config.toml
n_layer = 12
d_model = 256
n_head = 6
n_kv_head = 1
head_dim = 64
d_mlp = 512
vocab_size = 512
activation = "swiglu"
norm = "rmsnorm"
norm_place = "pre"
norm_eps = 1e-05
positions = "rope"
rope_base = 10000.0
rope_fraction = 0.75
qk_norm = false
attn_scale = 0.125
bias = "qkv"
tie_embeddings = true
parallel_block = false
init = "trunc"
init_std_qkv = 0.0333
init_std_o = 0.0414
init_std_up = 0.0477
init_std_down = 0.0477
optimizer = "soap_variant"
lr = 0.00359
weight_decay = 0.0
lr_head = 0.00735
grad_clip = 1.0
warmup_steps = 200
schedule = "wsd"
decay_fraction = 1.0
decay_shape = "linear"
final_lr_fraction = 0.02
batch_tokens = [32768, 65536, 98304]
seq_len = 1024
doc_mask = true
train_tokens = 239200000
steps = 4114
dataset = "wikipedia_en"
Each number is 500 + 50 x the weight over its row's rms, rounded and kept within 0 to 999. Layers, rows and columns count from 0. Numbers have three digits each. The size before them is the row's rms in percent of the matrix's.

# layer 5 attention value, 64x256, rms 0.0334, rows 2-9, columns 0-255
097:489479508518563437432508472464530437443494406522430387467575432494599465554431492502529521480482364560486496497545431558486518456561448468568550571441497441559563467415459593503533530538444494546441462393533505559488543549459491503464513481538566528382487526509493473493512535515446565478439565470447552432451466494556457501563531569544450563504436562480539472507485551516543571515569594535455502416518482462503390442623489519523561490422539512482590499497442520501474511498511500546593567457538543503490442515468561528518431539518458472504463639599585478448528499491504511544505471553514466511489569435481368504557519512594445483436552542495635449516384465440467565456611475530491462511497458504582486540535496525525516489489552581459551589474470592512481529487530550
096:506476479587489455500469522460525431364535558545458508564537494519530563504443516555475484492556490476465468536467522446454528534573494556563469464524492507570381545495615490548377486515500576442457509464471475511503490544470474566605538500568561439546507562521462473454539554578443506526612444544452496514530539499548522485461546533589430552500406517514532511499483554425521502438470527495463511523482453518440437454515419483500493493495549613456484431458542486519521567551396590484516452438479439492446563603461497486548414461513463430639476487505539446447434498516427498486429452444526558534463435515437528492555549511577545429406619463471531469407484511473506524467368486494628544542427493551483567373540409507477518482512575490451455480482588447430527526497513488
097:517620415452474429466471607463447478563581444481484532577426599510561443524498464452528540512496509554531502579522495463431558563539463520505507496551469409531552545535489472504484509522498480543459540522474538609625500503597639468507562505475453566495483459589556496465539504579522572485446508538599517456490534529561529507520527517423574515466493460472463458559564619443486536442447435509526553588466585479568467420504524502556403509398437454440510535539425430377492534497472471576469500500501532500438441506428454474487393414464456505496485390433489461560527452455422567515421531495541488466416476501501550566439524523476467486484549566495509439558467542520452536416472457531552565456518426491455574463487450376509547507478517533529551564468544493542477507494586519
101:495551569539472527488408427588418497490514506500502522527583589512524445481511490559403450509496480464417556457497550552471448439393510555553549566486536420558514551546460473496508501439603500523476442459486415494426531445450519499475484540537584506441482584491607450549463507465563440462459458467475501518428537507539599533604492386527534527456437542433559541424488503536491481454590549546522513503477475498409624451472515481581517436514539573440580520503479497551419492448597518527544545492467455426512526547480462469452525496497544514483531494500382579495551433391520480563561421468506559418521500485534478450500542511539424594526500478610434572482550399526519456453498451561573455381515515464475608507544478584489415453541548524456534450536532462549474473523490448
106:543535469495500560470583545585499459585526533536545561524558549392451462446506464482448584486512598451573535442475465503448487478538389498582483539470441530509584426376501414575498513596501475481471443413461473498501470590541516414500500454486578433482525587558510438498485491505513493447529444434556510586537481535496580523512534436585344483511609474525528534445490565524480531529350505478577513509461504428470469531513544522423463488452478538414500509504524452515550451432488481506406494496486389482551470548597492472503579551477565498515445485411524442472628430488467494543534439452595532550504458475472520369517519483490534495483470511497545601436433525489416475533435455545555450493465548455486476548543513488510448502549482422547455470537494510550576574515499455
102:434484430436476516569503512444559544507538481505544518421514468441490568486509502486468504474534558420465461529545429511403498464510398534552504475509542348565521450519506460612514420505578473464532506494437534522574512556564553546554486459465528432451556570486460536582464501518544504499628465493504513420422484382557534589447486455504536480444506505483524502542395539497537374533490538510498578537535516417468484513450466453506487511542473480445520451433458446496391518480552534588514523507508584515543444484409418519436535518473406482522471530384472446395573571601562455482443498579506486437483503448443530490471544528537529391501477488497523538445453485475558511542496464514589544522497570483462474491505572507648512493425504574557468486459467362438507408497552500
101:465566517598540466507459439536512469542473539468467431560559510535509549455547480455461504430470495456510621418496484511494463613502541534519466498489553457463561469418555450476557505454484429455541511493514460510537487446477495525408549466461383481426450477534504524541401578484476561601569512492528590573466424392557455488456472587405498496645513444516494519402505499524499503450497450539521475554544417421497548527498467559594490515475553544495559437440424465490431569587482514542568537522529492518527466538563505509541490387532577570478508546437471487430598542469595482485509511474500510564479488549462513523471484366502525558561587495513502464525500456579558443441405409461524542502499560575407592452502478619468543528549467545480508537489389504548560537499513531
100:506527438495590460537527484514597410500470506520448480550527489545578495465595568586483433495457582434473386551547435521560591459566567521494448516512519446486516512458534590552542538560508574512542479352503543546581489453442433490591510540494488448526565547492514475460496495453510499417471557626542438522469473470512485413605571490507525503477556565489533465603539525542478534506529461554503509534577451534500492501438511461472448526505525457515601548511529459505542569568595521438486534525478500532574562478486539557464560590480475594500507491448503494548538546411571584507519509467455449443525581545477545454480453518471575578489398463469509505541562454436407472451460516432358530476544454500418497559475509531516518400425452442495524373457498588562485519550524524
# layer 5 attention output (transposed), 384x256, rms 0.0413, rows 2-9,66-73,130-137,194-201,258-265,322-328, columns 0-255
097:524511499535526493458491610617518533533455470529517551451452472388468490361583468534482479483496468494473546558475490503597578518525546522586445496469484628478538548511581530457547499410567508508427580586623510487493461518499422452575446528475436477529456442518513630483513458472536459571598448556523528543450511482465549517522458486495499524495507453533413494531554476541509432486504508506487526523558493557514420531450459474496491590530466537509529530538411505571487487499507556541532538452522485579528458485535499527506417434537488567528562537511469550463358519526411555560549594490466493415507525543492489570518548470569464470419491532423471516462612611508560565498498490532422469503491408545561538523473548439459501575474537443594452463536615390449511455499600570
107:559525456531410531430486508482464505429511426549466406473559454506428517432474534515458546484559434447561560478466416501410527436492379506570536481541509520520544387555479515532461498479523417528501583488542492457564554546536462491555490472534544603525481546554503511462504521520521575360437461428458519473485544475487529443413516526459533478515531517501634606387479455558594443427525467559446530477474511405435530473533451453500385526593438502537481519569516533560544574439505457498513383497546552511573537485384544487506552456519552438543458590444523570510555458518525573542469458513528457503491400422539574621514499489409439626550542481538504501505504520516518438460490493521403560529514505496493504484443462540494455556472415478554513443535534489519487571481454488
099:478394497535496551526442499470524555554528460521469469544509587607505478480449436515516502372460502619435573459459521553475491463473539449505491513602445473491543433400574577580493404432481456461545451440433583571491447490470570536525539493467480456534418501514497535503490525500458494540471470468564492437490516349513430577563463524474552558540468435568570501550481463428432566587469508525533553444413519564560442450557508539516556600503538515529509455408611550568540508517532524515510524509420525545475524559546474497520415520457476465552529512519442426502428516538479500449600528543476559469527415536444437384386444508541610445548516498542513486534498440485477555404540459537492430485447490561546505427450554516437493511539511565448531587413534514478469493458505538
106:467525428630522601592499562481500446568437572441409471513518466441572446507468592521429491448517590501439381547535413579488548473473536570493462581468557420602517397444460516462549498508459461470457496492522574546590584523511498480498432480478520457535504536463489470461498380554421453563491475509499477401630433539460512527551436441523447510500590465502497520349486527505499408532544463441502428494492585529538563489497515528594485465467456550479512543495565488437561393509455571416426485530475498505485492475541430536507551581496486479506483459410508539467484534518436456521458489521497467505502460525516440461457504518454443567526522559378548521489511527497522512398506435501514529450478416550585493454468604443473530479523529508500460507562497434538551595532576506
106:468492489450455567551485449413463528555441550533556437439557496569571556473490486496542457529514475559534489423544546410585462561519575549474501562486558516510514422472569570484504551461480571440605608489511502400522532525464480568435534506526505520473417456533594502535515552554561476468441561484450515457609516501500597553551449520482527561511544537533502486485420620547508470508393457412503492472519543400472497489558562462590541569591470469432484370592448569464591607425523566513467514500490506531519412450489445439479476478468531479428465521511532506483446474496503499451471565529608467511479508479582567503494548489586443542466505451478484530509548540556522551436580361472616524539519540470549493465434468531563443438543524499494566532495454451529459540512543413
097:448502527500501485503507487475482509486541471443445489489503508482509495528557541533450442561433433555449518534447514422533437497475497412578514511549511554533512422487434539575480445480501436511493564513520460430599497402486486521550468631563674571439516538552422419490531466495478564501500516468608423511476518427585546497469414522428511499573519528459504505505498514478534561514469487532502605473450501546571514351569604505512523541494510507552571514540503596482485466571525534491526560482495464541456509534494522563500522518455527478483520362472458462513523594520537513526587513626523466538469500534543597449509468502497518491525432607612452548501475432482430558425519400557398488519548602557563500528385453390500493400553490456530481504506427471502470471436529443
102:472510507498429512568430427490573519519429593539484487441550505557531522464469433471493503518442471460625528550549452585467387504466460556474531505498444500413472525511400546553509546537431446510485509508555490487536516557504440477429505565449481537487488547433493429503546570553496461493468515477623450467474605521487551505503558516468504514455573560459450483604457449514489418438462467381584487562545464473507466528473462452490579539368505555473533500456538393504489477468425542529548529536413550432471512411486408643478533538473404520499481438665435533509560563510508563504505499550479495545436471434467475590547537500521484451496538455469536498434424449600423503555539587523452496542418517498551490527608541467524403454499548477488424513484483515574518501542491543
105:478538425555546471418421487519401515495450458565487506548610469491468557487466553508478394614401448461400530532559557482521533506461563488455567487534532497571452566456499523555474431431489542474435452530506518576450497445557487574492583541552447528468539467454419504538454431505449510522560505488503428517516486518611535502494518491480547599480460533458475522585416418418469567547590509546517488569485528528582503486441439540476529449426524464472572600482552534478471503571648566472473498496429551624528538539566552491537515508442527541526400432532555461479541410563517557499508545425453381545454535391448430427563525470614458520470461523459556520541512461486455451528533551472420511549522444530501550476498477500508447405482568535492479529461537444518490472518557495
098:503440427475526521461507502416538468483439537461402423571495443501369525451444511508519589473573511560473411520437454467455388554499466491344506480542390478489576499525600585566459527621551531461544491537423432530460473458458570454548487467532469377517452407429525471605581467576461469500498559450536476537516516541466480456514478568425370432530494531474580511481464458514464538513515506557553507483476507542503524549519509563507475552539480521467564522512562490518517508540536461506537479532497530457507585477420439499488555501603525630475528591486475447569431468501454467477470496561423570466463539510500506539599497596442541477498427459521496611510406522477479467509513470445527419490573520541468485468575561494457526475540501506398602533526473486451471514581503503
094:440438474565544555524522520477446457486464577442497503431529518496623514521485445571573471467373565439476451556605519481494516510515449514421484481413574484452455505553494470516507609563457561460440550485461478502530491466469445435608489466566531445559436516518434495542467587450487445456475421555542528504409440535532508590569447484514526525526511504417442509544470467508455380467551386480492443474561561527502483488603502455474456399534399516518531470478423482548443435628537436569519542469612607497471507559537468478496521492493537532443497490559511529499461461462497437542453551515522505669488437512371511573543498586429530508467520534488505489530508526565542501526537530480540549559557476484568509527486544479554496431442553502424490541510471593445469563558563541
105:440605464573478448530443519490490380517496583479493471404489556336522467470490543545598530467416461507485524490575512523453562486526536501576531360482415488481459480551542516520527496555438565423554506477508496451538488484615496485518477528427420573571504458550445449442517464542440486570466492464536456427465458486556498455489442537525461464490499482467468457504477569524436480477480544387523386479507472597512506538519496517536557498527485503477582473530647501470402448541472447412478564554454577542540408471487501477413523561502487462387581452449502537488547483501497578467481494404450480467448419552524550430554498445513522502550466514423498532463567514515445449441514476522496479441475454524457439531605514429526575523417460438474498406506596566510503583494572506
095:591461448470445493436491458554541514579466601620420531399468485560462508500486466438531469434481481489476594549556604522463489542464449431432571510496507506510532504603507474559444533501473410461554570440521493535573493581495582476373460449474452498503561472461436525488555550428404415495520554478521573482480574464498613573468519456401524506547467497466488546536403505433518510482460386538394489496471500554419462394506568482372496529480516507439506524473488507432519568529484479538466527502550452510433472540482465494439480542488447492480588590524533491501407426538516515492462511592437520452499453384501466488489435502441401438581502572518456434568526439454490548585464491572545502615538469444462450474507451543477485499525495519528548577467496457531452464537542503
105:489581502569487470530472524526518474503551471486496550518513529474346478520523439516483549431525479521503501418545506545472510478478490375533540438485582442514502423498426416544491560522540452555455479512444399511511491487446497522412423486519512494542460458422532542485511393554486443426517552428466473519497420522461397469469507506442609605513452563389503500491425614491530386509479501610551479586545530552540466546537455468546545467588483459497511507432450479421451467461527571541489543425560516450667507598489490476574520469444460542480509499479540518481411469566529528563490534409446493478458477574476477480492455584554541506476510550589613489551501473473564485397544496581518491492469479425405533480510424555484430459454506510450569439499539557498488493484585575
096:477485516479507547443537572545524507462558484471439528559583468520602451481506500508575425495543613473461517523451501505561569469523464490488448504491526490432541568575588569500447461465581501538532497430586526497513490549570512418528421576489509446485509524466613463449437444478510482444529401484473535450427480456617580441527562477547558447540498506437619493448574585557439489475508567500554400410484452542535419482524558465475485506561484482511485411439474446513473558454550496488516489457456550501515536429502485467390422455516513401489491577474551478492470494636470564442612471516483495505446438570498454512498470467515424570490451489540555389495450485570460519550579482504594405542431455601452488504489565412433485542518528569455450424498478459463518484547563549
104:511399519445462465467523509554490510560473572594471650552548496447537390520470567439477569511440524497557465467476503482548443506456441480496521501463493576578489447510501470507472587455569543569351593632625469502514455492517491544514406539488497413541436401449510538454538446432550541548510488463531559419477438555485421530418542539491514566420552575472518517411465538481537466514428536529405551577521520624484478488544538514488416538500548585462452504455425523501501416506546454540479524459463414460448488468475483479514449515545598535531488502507441398533502523547530526506520523501512626533524458480484455408482517540525575436487577544430505488415530537501508524558476498577479453457520515570375526451460556485523555536434486469479517448559561452480537470529504460
098:517439517522565506511473417525505517538428444459467456561429500481466589599514419547555576517458432611512531525505505490437474518522459466486526511583505506462483492504477512420464584484427499449538526548501519490536470411507507458532450456562548498441549515472427476526599480473536487451475466556507560555445478462477451566565448527542420446537486433573428535565505527542535499531448596452574455502567519473572454464526433534479392457472412570538383450521462496434453541510456475558473454548635468537454429600465460525481517545383568439435515440554551493563545503511462514534541531545589506509478514442460479487487590544570506523429431572505419577383541495518551483491429549507527498467491470499527530536609358534599522500423445580449435492523520584421523497461526502
103:442482506503460440497524470500575480452465496405509470512550563521515395535423490510505473549551537553536555533507439483640538450560535494484537492548454486473558402517590522482513484373516455495443479442504451545521475483387462473399533555417493559488524531378528432561415471495496534449442488531467536438484422554507432499523606563655546535426497554446522478517457481523454542465510565450488527577445511498511488523570474488385522460507463421493557465442576490516415402460595457524522513505480456553435491508506474430413536484479432537468465471423560569486500567426509408537522497476544395478465489472563468501586556454451522597510478489446539479623558494564456514520525457578525520485531553527529464413418488564437524562505583476507497452517562576494532524447522572
098:424534498516507437555551578417500485473468448437486599529484508527462569436477423505555520336485494533508460421483495578502522449483510538446522593502451428489499499592512468466520528488500489539603595404519565451542525511614452524558500478503422496403551492524502463526590548518512463576532589472465576534512616588543534533558484500532532519477466523569559503433485486492504515566501518538419574477557535519498468455593417520478442499462508529515520527497489464451502519506493539498469485585457505355474449556477534414598489494488510480410465497424461570497517532396532413501567537654556561474465604505564460491498482440469376487538484487471516521574506511512493462504477488609538540516473491475424541542476478475627478533413510588591540494465447490456480561510509559
101:537432500497445527479565556537696430508497441573526497519505557505434536490483468467608594533488461503452562474495492472481498532503547487523459506517554521531466563556492409453522505511405457556495459435455426462549492489406457442504564481521557448415531571500482504512476401454487499546497423485481473531589532491456496518484435487454430477478489554516560388567421479487435566476515545529537533485559504524495459440479568481495427447431398537420488513468477401605419527430531584575594522530492539427469432472512506478517476485422592374560472492531492463438508527443517504512588482550508566448571563462507391464551475591466523503520466546560514471597524497466520482481436486629517438585512529511531590477475509559539430535538523577482570494488432454529507587582504542
096:530445509527471559591519506558414474594518526464535533593511545457470498478524482529520511506484547463564489498449539407483505510508436550494485499459493511465553508496532549464471520506544495557477463437569458420470650492557474543549503450485553463487504439590459496547454411628521444552562454472446410509373480479528428470460585402479500537581538485419563466479614423527607473474493585417439497484544496572510500534461443501509490601623503509524495565418572562565572425586561527476453425488470471519541583495488469416560480483484485418559438552522465495419522510541421459398557572565501586503433455470542544530455523547512496533507505387513554444582441560535486463540541478491514541491575539500405551472577527550515512456461498533536442515505450482464481567556553484
102:605507499424523421458478452540472522483480488477464543475562427466472474435500541503410548515507549486535461507545429507483550518540514577436551399519506420617427529481472430524540492462435480479482493507501420540458526540505487486560436485500533553482434553564524450550558415501527434536479417440576524498475483456516500506542492412531428460583398457425542452459437498538568431471441430486452510487549505437465461488505537518577406472534516485518391510506471593549561493536500535495480490579467499585612497545504391471485579468447441476522515482402539465543486552476529442498538460531520524577500439493498497579481432544509554525449527428463420428540500507404520532477483525530480504490449481525473486519443518516373521570524409456483515436469515612695391383524470405
106:531483422480466486535368514468472530466465591557574519549525429490473512557506550542511513445525500570546473472503520484552492598530526477490515439484424510558488376532590526505537557481501503441498551508518490430463486548507438575537490465503439476481452514404513480558521550616633552508481405562588449586384451567418435551509574420591524487528540512451484460505507550558635471465488445548498454487427522512486541505469468512463513474496539507446527540542525465506505498582475512638547423514568453427553527488459503548589464445476479541559461491477527526553498450453368423534514492481525495577451428505472456488520534502378435511440530476402565466497444521426438536470452514420583474537483508456425516383490454550530524541431573396558505437504557482508493500465555469
103:558641500507530478584433475474475576515592416421519532603455546527488528460422475524569500509501469469464476404528420539494520521520428567534487464541485515534396522556382472463444456523485489457568525430469480519525438587497522563575504561469521571476489521465467554542573476551534407625573514523386493419490425477515483491565566530594499583468517412553579522479529542453485470610536526600483547422450491463469569568448503460517504425482385454527505547420505451487559528523536507483454538462550494504520518482470458585528581478452511470507488481555615545555498496433427489429475551464527447491516610473517466568466516526523482603509573478530512498449427466448543517449468493513547516457486508527467527444435460494599533490450611559524482582495605525439467532520496546
101:480513519485489572508539536552482562452467522467489548504604386505574440455509579549380525524528437511466596498531443489516443533566650479462481403449503475468488458517541497474473462497558485548449501648469517573433552518529415454557566482417504525494494533511548390506527522537499569544514435492534548526466559511563504400528477498521441618420513530433466517402476437537433505498448412549536649563499509444619552506539512434459551476439498515503533470460374498544560501444457512448495466581477576534538542468408585556515492500533593444488529513532461566517422503567426478490525506453566452569553489460546553569504600553501406451546479544502520496539443497461539501466520464469549578459527545539465519509473578446488548483536502458513509424436524517472551480572442503
104:565506527485538506566494504513449550540571490547525494453439509494494568460488410419524446473472473372480461481506530428469497544502540452502486484404653530465427535512498394422508501459443495581629490578497509465505489562553492557504443532468460457486500579571466484470548426524496458485524589511448527465514500434452560522464518479441448495552473455547489531478552504419453560485516518510467558548468508475524546470454565446608395484541493530469416459487435475428583564529467557469530487615497508491487471521441454538447522485438537505564501511365482419581487480490511530467504505552460494485621483458461594384413379517517462483616471446472439565440527411537563500479425494498441529565422495447468528521514456516526396397564504487494463508482415489463490502494552362
096:522559580434561530499548501531488617541442495431478530419498435482565469473531535465492526542494448443489392484449355482533556466454505399423442436477533478504489518599538430537614509473556433473483555556441480517387575478452545497461477546434498517559500408517625504503402454476414542507428466446480542480454432511462432465534528487524482525432474548545468429437557525530548483529442425540563435580509527570558502588442591550526479506505526459477452498481400520441531560542536460427520488515536486526528445375586403463452455452437451482470525528454513459518469555465496492519495536451549507468561599551499495458469543535502516497508349468546426505618524447512514533533536502477429520477514510490511539447485560519472502436552533465533459595472549439509462394434542549
101:574496510571522559489584456544508552519462505519505484560443454529456432584584532554430426541470448472488494489549514510557469507472537442515475572453542536520501472551549512574463531603463495583519492504533491470421573426424465464507499553492611458451551447491473547607446493467486479447564535423520531483499528548474413407444484481615518422441499389489445516476509486463533458594589593471511542513516435496439505478429513475415494555455543530486473495484459610464520491537584475490475424504444536505536547498492490510562648540497541542448499545440476515589414514605503505454458557435488465501484532436452557543486544564524464538424473454538495574436388574522514547565411444495419615534516520467440502530568468483487459536517550327510407478551515490428462492542510493
101:456490553494569534575505600467503507420568497488519470506546522554565525468524519514486466536487493507536595466522483490529526568593576443465563442507538500436514529463460549544545396525422555479500438575430618523502451459531525462440430489511400496464544465601470604494532470472505631559514543497551479497480464529535481587479559575516480480527514376532434413582524508478502544505501405538508495482527580457523402557537450462502553419501484445555504572467438452494530563503487533502544534506466487549534459525463578519571470544532445548490551467514573364596564584544502505569451542436413410476518577534435486480509508553528621489494541430470471463454558566505453535515388529517484522470427563393503452526426447521440494481447443502497461421487549461528608485535430428
094:467499557453507479525462533483447538521469593556526540392428435496513534555500473517524555541485374469522439613509455524501454512392552507582409512434471573530500544576534488502476510445475500463479500477517606532495481448436503496559444490561507516425488466447488484434416523456358504493491509593503432518472524469610511474514536524458507437486452496551377493595620491481477575666518485470482539442432443514519538464451526472496413500486520515567472525592425462481470506608580531597542501505506555610462505478473473456464505488522497465487505508607403438532379542516520593474491438545515500605419542427478460553487513549513494492521409563562510520482466481519509435547427569478507587478508518526518535587563489416514554529514527499514434618513530450476485510519531498
097:499538571543525452465482470523493462523477543526511499560541559471473430467417475531493527478393512423499510569563643554401514429390557537534496533533578571451467476478477438462602521511540559473456513473451526485441463485522499511494567488540502487577488468585599443463396502493533457571430546598400514458521525576481379436491466536438486558497529526523500461447452498475504549528537425444438525410462549486514537561599519486571465494478553570511434547425487544511578545497441470391402571533539457516542471520553503530469491458474503442537531385660522550599437526462446510502415451489526505477596500507535458592477519538461516534537556413563499529511516466432536477522589532486518479508558476522588550560576520564452499545488418496503495510529512588571496517524429431
094:543396492522554475411586599509445504489513523506525449475513507485447502446455542455480365549529476623336553559514586485477538499550564498549421430424455528409570437476509557492427447476521507469593479476462449466526500539544522471530543528510517476556569460629423418492490525496494489480449507573530481481528533476478506528540552494539469391426470454525578500507505442436492496522547508533564509453456497439568474465531604411492501453569506503544452513517531501439509516410451459412438423518540472447442474570609575450549489516546425506575462559484487486564474527528449462474474467544461455560474447469491505385536521466539444414450512536525496565475575472449471481356541499440489470542495505487511408569498475415460488510571539546571544457566602468532483423459449453
102:500496483551448521557578542459465521441486534491511428422444465448413460442475470498593623458567596437559480524492530449439450499492490438560516520529554486512556438528448473515505487561530446525442577509501520520512440519503607454519403507542466553496537424502500537550453555510463628473459541433507472544518484526485629541509488547472523475540476520424465393456527454514494490466456518578547374481555448475497571455429512570521508568619457514411448412558609567503508502467503475584527503502455445449407510516461439466494510471568410468471528560554508615431570456563505469475476467553451496380478477494572519516463429511486484493487444563496524444595497536474465590489407468616526495560490529481478497385513427476523456542586418521492504517611449520524493475461438504
086:487488465488436479484513573485367503533544426482474519512558464454450510522470552469542590456392556579516452463464515483484472433505444514530510437569523578455571504530595531546514469504492537466413401440571591514535543468457556475551505528501523475612444529432494517491514534358511583535447508492536457538492502452452499502447480471471535485519534506460479490516484520580477472536423526576553441487430437558432585485468487530459482553446536541476622462474662536456461428572549435534511509408482507485481495488500506402538472470548486446553503521443479469413573528449532537429490424353523459459492551523465567531474493465504470609486554487589535462526415541568516491491445552475613462516529544560445467487502506573471600472421493474498515557511470628510582502468512621
099:465515478449424574480459504508523448591459527450510493610510565496428462545428494486446536600526547495470497484522489488534487473491463493449477504493539566453503511495544513527445489528413509443519431558485471439554510480540419548393495448514461465540542468530462441518492453480549442592488528552564472586479477447477478513487423502498559491624556430476535432559604488419459557515554569422456534544495560481472476542417453485452518560496475582533599420432579448554395460451455471554530552448530407584431450551466503391396426630524516497497522461540502423532436496447473472468491510537365471448466583466519486503591477525551562485610517537435490488464515559541472514519547422523517457445449576518595477480489542480453542501519499461492503388474488560542433473501618418
102:476478437568558434489479459474430430411478505488458494387514414482540646403494572496478598557586500455468429556423421412497501520515453559488512395498521534522487402473475504478501544397557504489504529547422415470517573569548484468493521485530433539528430575473434457490534598469537543513441474518414536478511505518548434597519471495445575561453438570521474550458438571599561419556468502477413515516485512503530467556542581476499488474477411526540440427521477542504525511496443558539466544468565443510429527479551453517503477410505438483612468442497489563371566512427493502512520488459609550521533472554544550507554472377490543549515476492440433422550515515470536520546450512490476410426526592462571539531535546531448525471530492541568496460523568494456465471485436483
096:422549538341463428424518420585548561519536484483491512483402482459432492531505521475490481522510461477414489512510579563490504493464479584476543423560413508516416488498493394522519460508432482467512540461479478530562486580452482455587573482456549484493464521561485443471455540574454487402545507482498532553507587513504401455510490532496562482537575494489466437517528519419461524491475505540538458488549489452553546441477557473412485569384533560430466511582486476483504460528454438525511569529534587499402527428472517473467525456418518510513331508614524527442482529554550477519557465552618572490463482504511535614620449470638519482457484518452467485502522475400587454425524505442440508563513430525485467511551490579472523497555500500510519502534433566439540415577440537
093:445591531462485482547464583502413524457470439477485339490471488490432532492419507543588460612569527535390534431519527488461489399503501499573521495536510534459442440543476506471493441506541424520506496530603542503426467485560530550490542567442498476534491538589483433585501408487490599531495560517530516534451415472410494476439469569514575540494543502474533509463480490471462525494576505481414457422502400545599584485597531457478562479466510489528528564395542539540563500473455479459534456511538449513450458430498632538482559429573514474545467407455439594497485519456501465464479513562447453372531512496432427457439512543471528461513441454417507478482471520578552538440530484524377508469420467508460533490483506529479479445526485595519501398521494442556482552476381526
102:553515508514467498575509492420527448541538485553479534447413502527496545542524536467503562566462416546467488408474444566509543511605486430580562431446479527520448565494396489511514545470447537561529452477481510615530502535509495411446508477447443414516504455540441471557539583439491461451513551587438459467530549514413508490536505499525404481569420435545433589575560453444456558474512543522463516532557547514516477483424477456440559466446529448543561435501618478491444501419464448552520461522535564434430545522512488415532533448505488539496478497549539461491482512392550508466559528425459453485460488452542527522426540540512519600625395533315495469505434442495545460557493609453470552487519580414568515450432482485456465546504452579513555531448517457530400528536499504
090:409583458499484554555500546516494469436439358488457561379463499535579503630500588460516542599603550397562472573437456441444557472490536551558523514540522454484486459459564568481635484486537501521406385449490532522440461452517619513430553532505572562535508530472505481528490532468474432568518548420408499515477537517610543452549492495496521469469578511535548464484512606455531552489460470436457557467562515557536598506554481525521510420538534491463564466423483513471500514524429576429541573478447517527514534458518502482571595544429497456487490590503480611548477538509469501479495481401500542515470512548485581474535479545423522547477579415464549558497433436522467581527484482532422551555452548438495456496489476537454538540525465438469494495521473467404468477434484476
112:425593569486510503459521455486493516499483534455524469510365615528440454470506570563500533488602453537454462519442519595508457533496423573492487575388497535562458369421536445513482389569483490582546490498514530476574523505467470505504448479416498483364545541590542596503493411483507397511498484425485561441556504562494464458457459555530481439492505468593597483540432576497556549473573473512449516467405513455490470440529578434453498483512540389526505450475502564488531450469504419529488563453482534467515495474540481476496504612485381582500516503493529447525452477485508486482429438575516607507475443495428497477461521522439541482509508428540487526505505543512551532531545413391539570441494500588457446612490512479481560505474604466536535501581518466519481568533416485
099:503597469504603557421504432484439506419484434399446502463532515548548487456540551505539526528524541520492553430499491469515544490493503533459532499452592469531546548444409443496449488570527563524525604534526553518489498473492553424385485462509499596447535552542474478531452536474506454590518483472508505413554497509485509423478477521581514505448573523527458489587473541491504524556527459449494468478521559601544448479515473507430460464478525443535499568543561448548404435444400560563474508458572521494490520550538509494552555448456557507546444555498533505484501478482513438529493410509432407495481463573509359516505567513384634437529471632559479500415500468462489467462542412508573552485532550387534430543435429554528466598499552514560573588558490512546437482468366517
106:418386415560559524538446404509525421504556500538533531495454509550422455472440511447468487447542518561463581478447496482479514558533543534589487511480470444552476479428510530535486395522450518528436397513518502525535459483469514533542439518391550389490516494461478522493505462535490461469555519599552460377552458478588414475541462470527441491440483443492562521501500406539450514523448465444551500520336501563514612467425502526545560517515489473509560493624552515569494454521598516442455544552506515486455481542535447632489493617478487484487510490466551534592521547543519512470519528529520518412528418557537435468469427453545418486440488550480536548473427448530518500448450402462453417556391421460397438520526428486485530539485510477493456422514493445451553427483448475
097:492408556410430606595535529528497572491543546599542468526545501576485526493543527420398574541531516470581520456548511414493515542478496538441555565398603531525508455479410406491427471448601397506559494477430478525538491530486525535494423547558482477434486468501478540549539606489508398496503481506470551544503483507473545420479530447492441604503498474518576592499510501500501519422503403645493487542448533444503523574553496487451456576467488495500486468501401509555474533512567551530570453446545521527476490509568542459484501476495465537410427505463518544480491486449577343548570496477549548523494479458584479572572544479476466486562496536466529484483496472415576558518567507427540420538417515479491562484493472483570542491425568510410501655476545503492510490443502524
113:501453485465555392461482498483436482494470363485549511523518480416513492585525448498443495534582488556470520428513473493474511417528493445441480536514494571516488498476518514392552535498529574567532534579475460402539474456509407609520479604568544500511510526512544441432487523483521476530533464448552513438493459519503588445476348561503507499465458584642485555499522514558510510530449569433519482453482476553543585528529577596544539509544484410519518409518520516499522502502519512585502490432515508577464476481457529489562557465584642490456443483448583528422392523477535556472467459507558605565512489487463514496559469422466578511492491502493517595427570482476515557469546568586447434422586500545459531496461438403477485552550523529562410595513453530536423565476461486
100:481474473405448526566509493566489492495544547508456472529499520569529457551488545503448463530427448483474512506411449571478537450491432467388583509576557494430510504496440476442528466438521550510559535452519542571507557470536428457526556543437528405521518463532611575489478471492561566517530433498364515441544509523463457514598527524558582464557556526456525489481515450613517470376473455529457512515500407476546416544527496499538486509493459577421574523465522537472544462479490518452526481486467513425503478569462440509463417492504484501453576555485539494401532557503385438443449500520523506420556484458441577447557507576443449446551442558451496528500516416509466451445627461449489489475441469529475431564419577419537557592449513427528399494403515493528614432450423554
093:446554514518460545489497557521475556535565450475476548387485562540435528508468511525455484531551426521515548552485489469563447462536541554457522443557429563487476543404522499514508517450410498490602528535482467558551515452488494572456635516479583450496508561470438612516574447520462444419514431474497450501529496427493494481590495529454485486428558567475565487391461555463516450495555369512571530600425519450463452525581476561512572506460512487384509472538487468523422452399531567568539500488506402457507518539491504409527472549564500467464588570498451521456530468495452579526474502476480483492493477594451469422478554473553381433470539538493518528492541505550402469470584498554502519421401498425542419592496523498609512437455499529461476449554462482436599562477545583
104:430515526492506510478464554517485443545534470500594459516562526512530498458513435590486536483412588413499552475491511556600526543584505424456503473637550421511502478513538491472443560514459551564553452482416439488528495455432496567490535537469460442516535593431346593541538515465455572501492452442567509509508516462410527539425491470460567465456422511483422479475409440492488468378490490491568468557460551573472509417497554624516534492518545478417465503620448504655447506547547520534452536474502558506565542419449555520514455438464510514509455423534474436447468500459588431515522551537483417504457502457547554476538526516458595577579396478542521485543532483453541512499545473516600463521560556402573511505477452595513501433457489535471514471474437540545506507471533523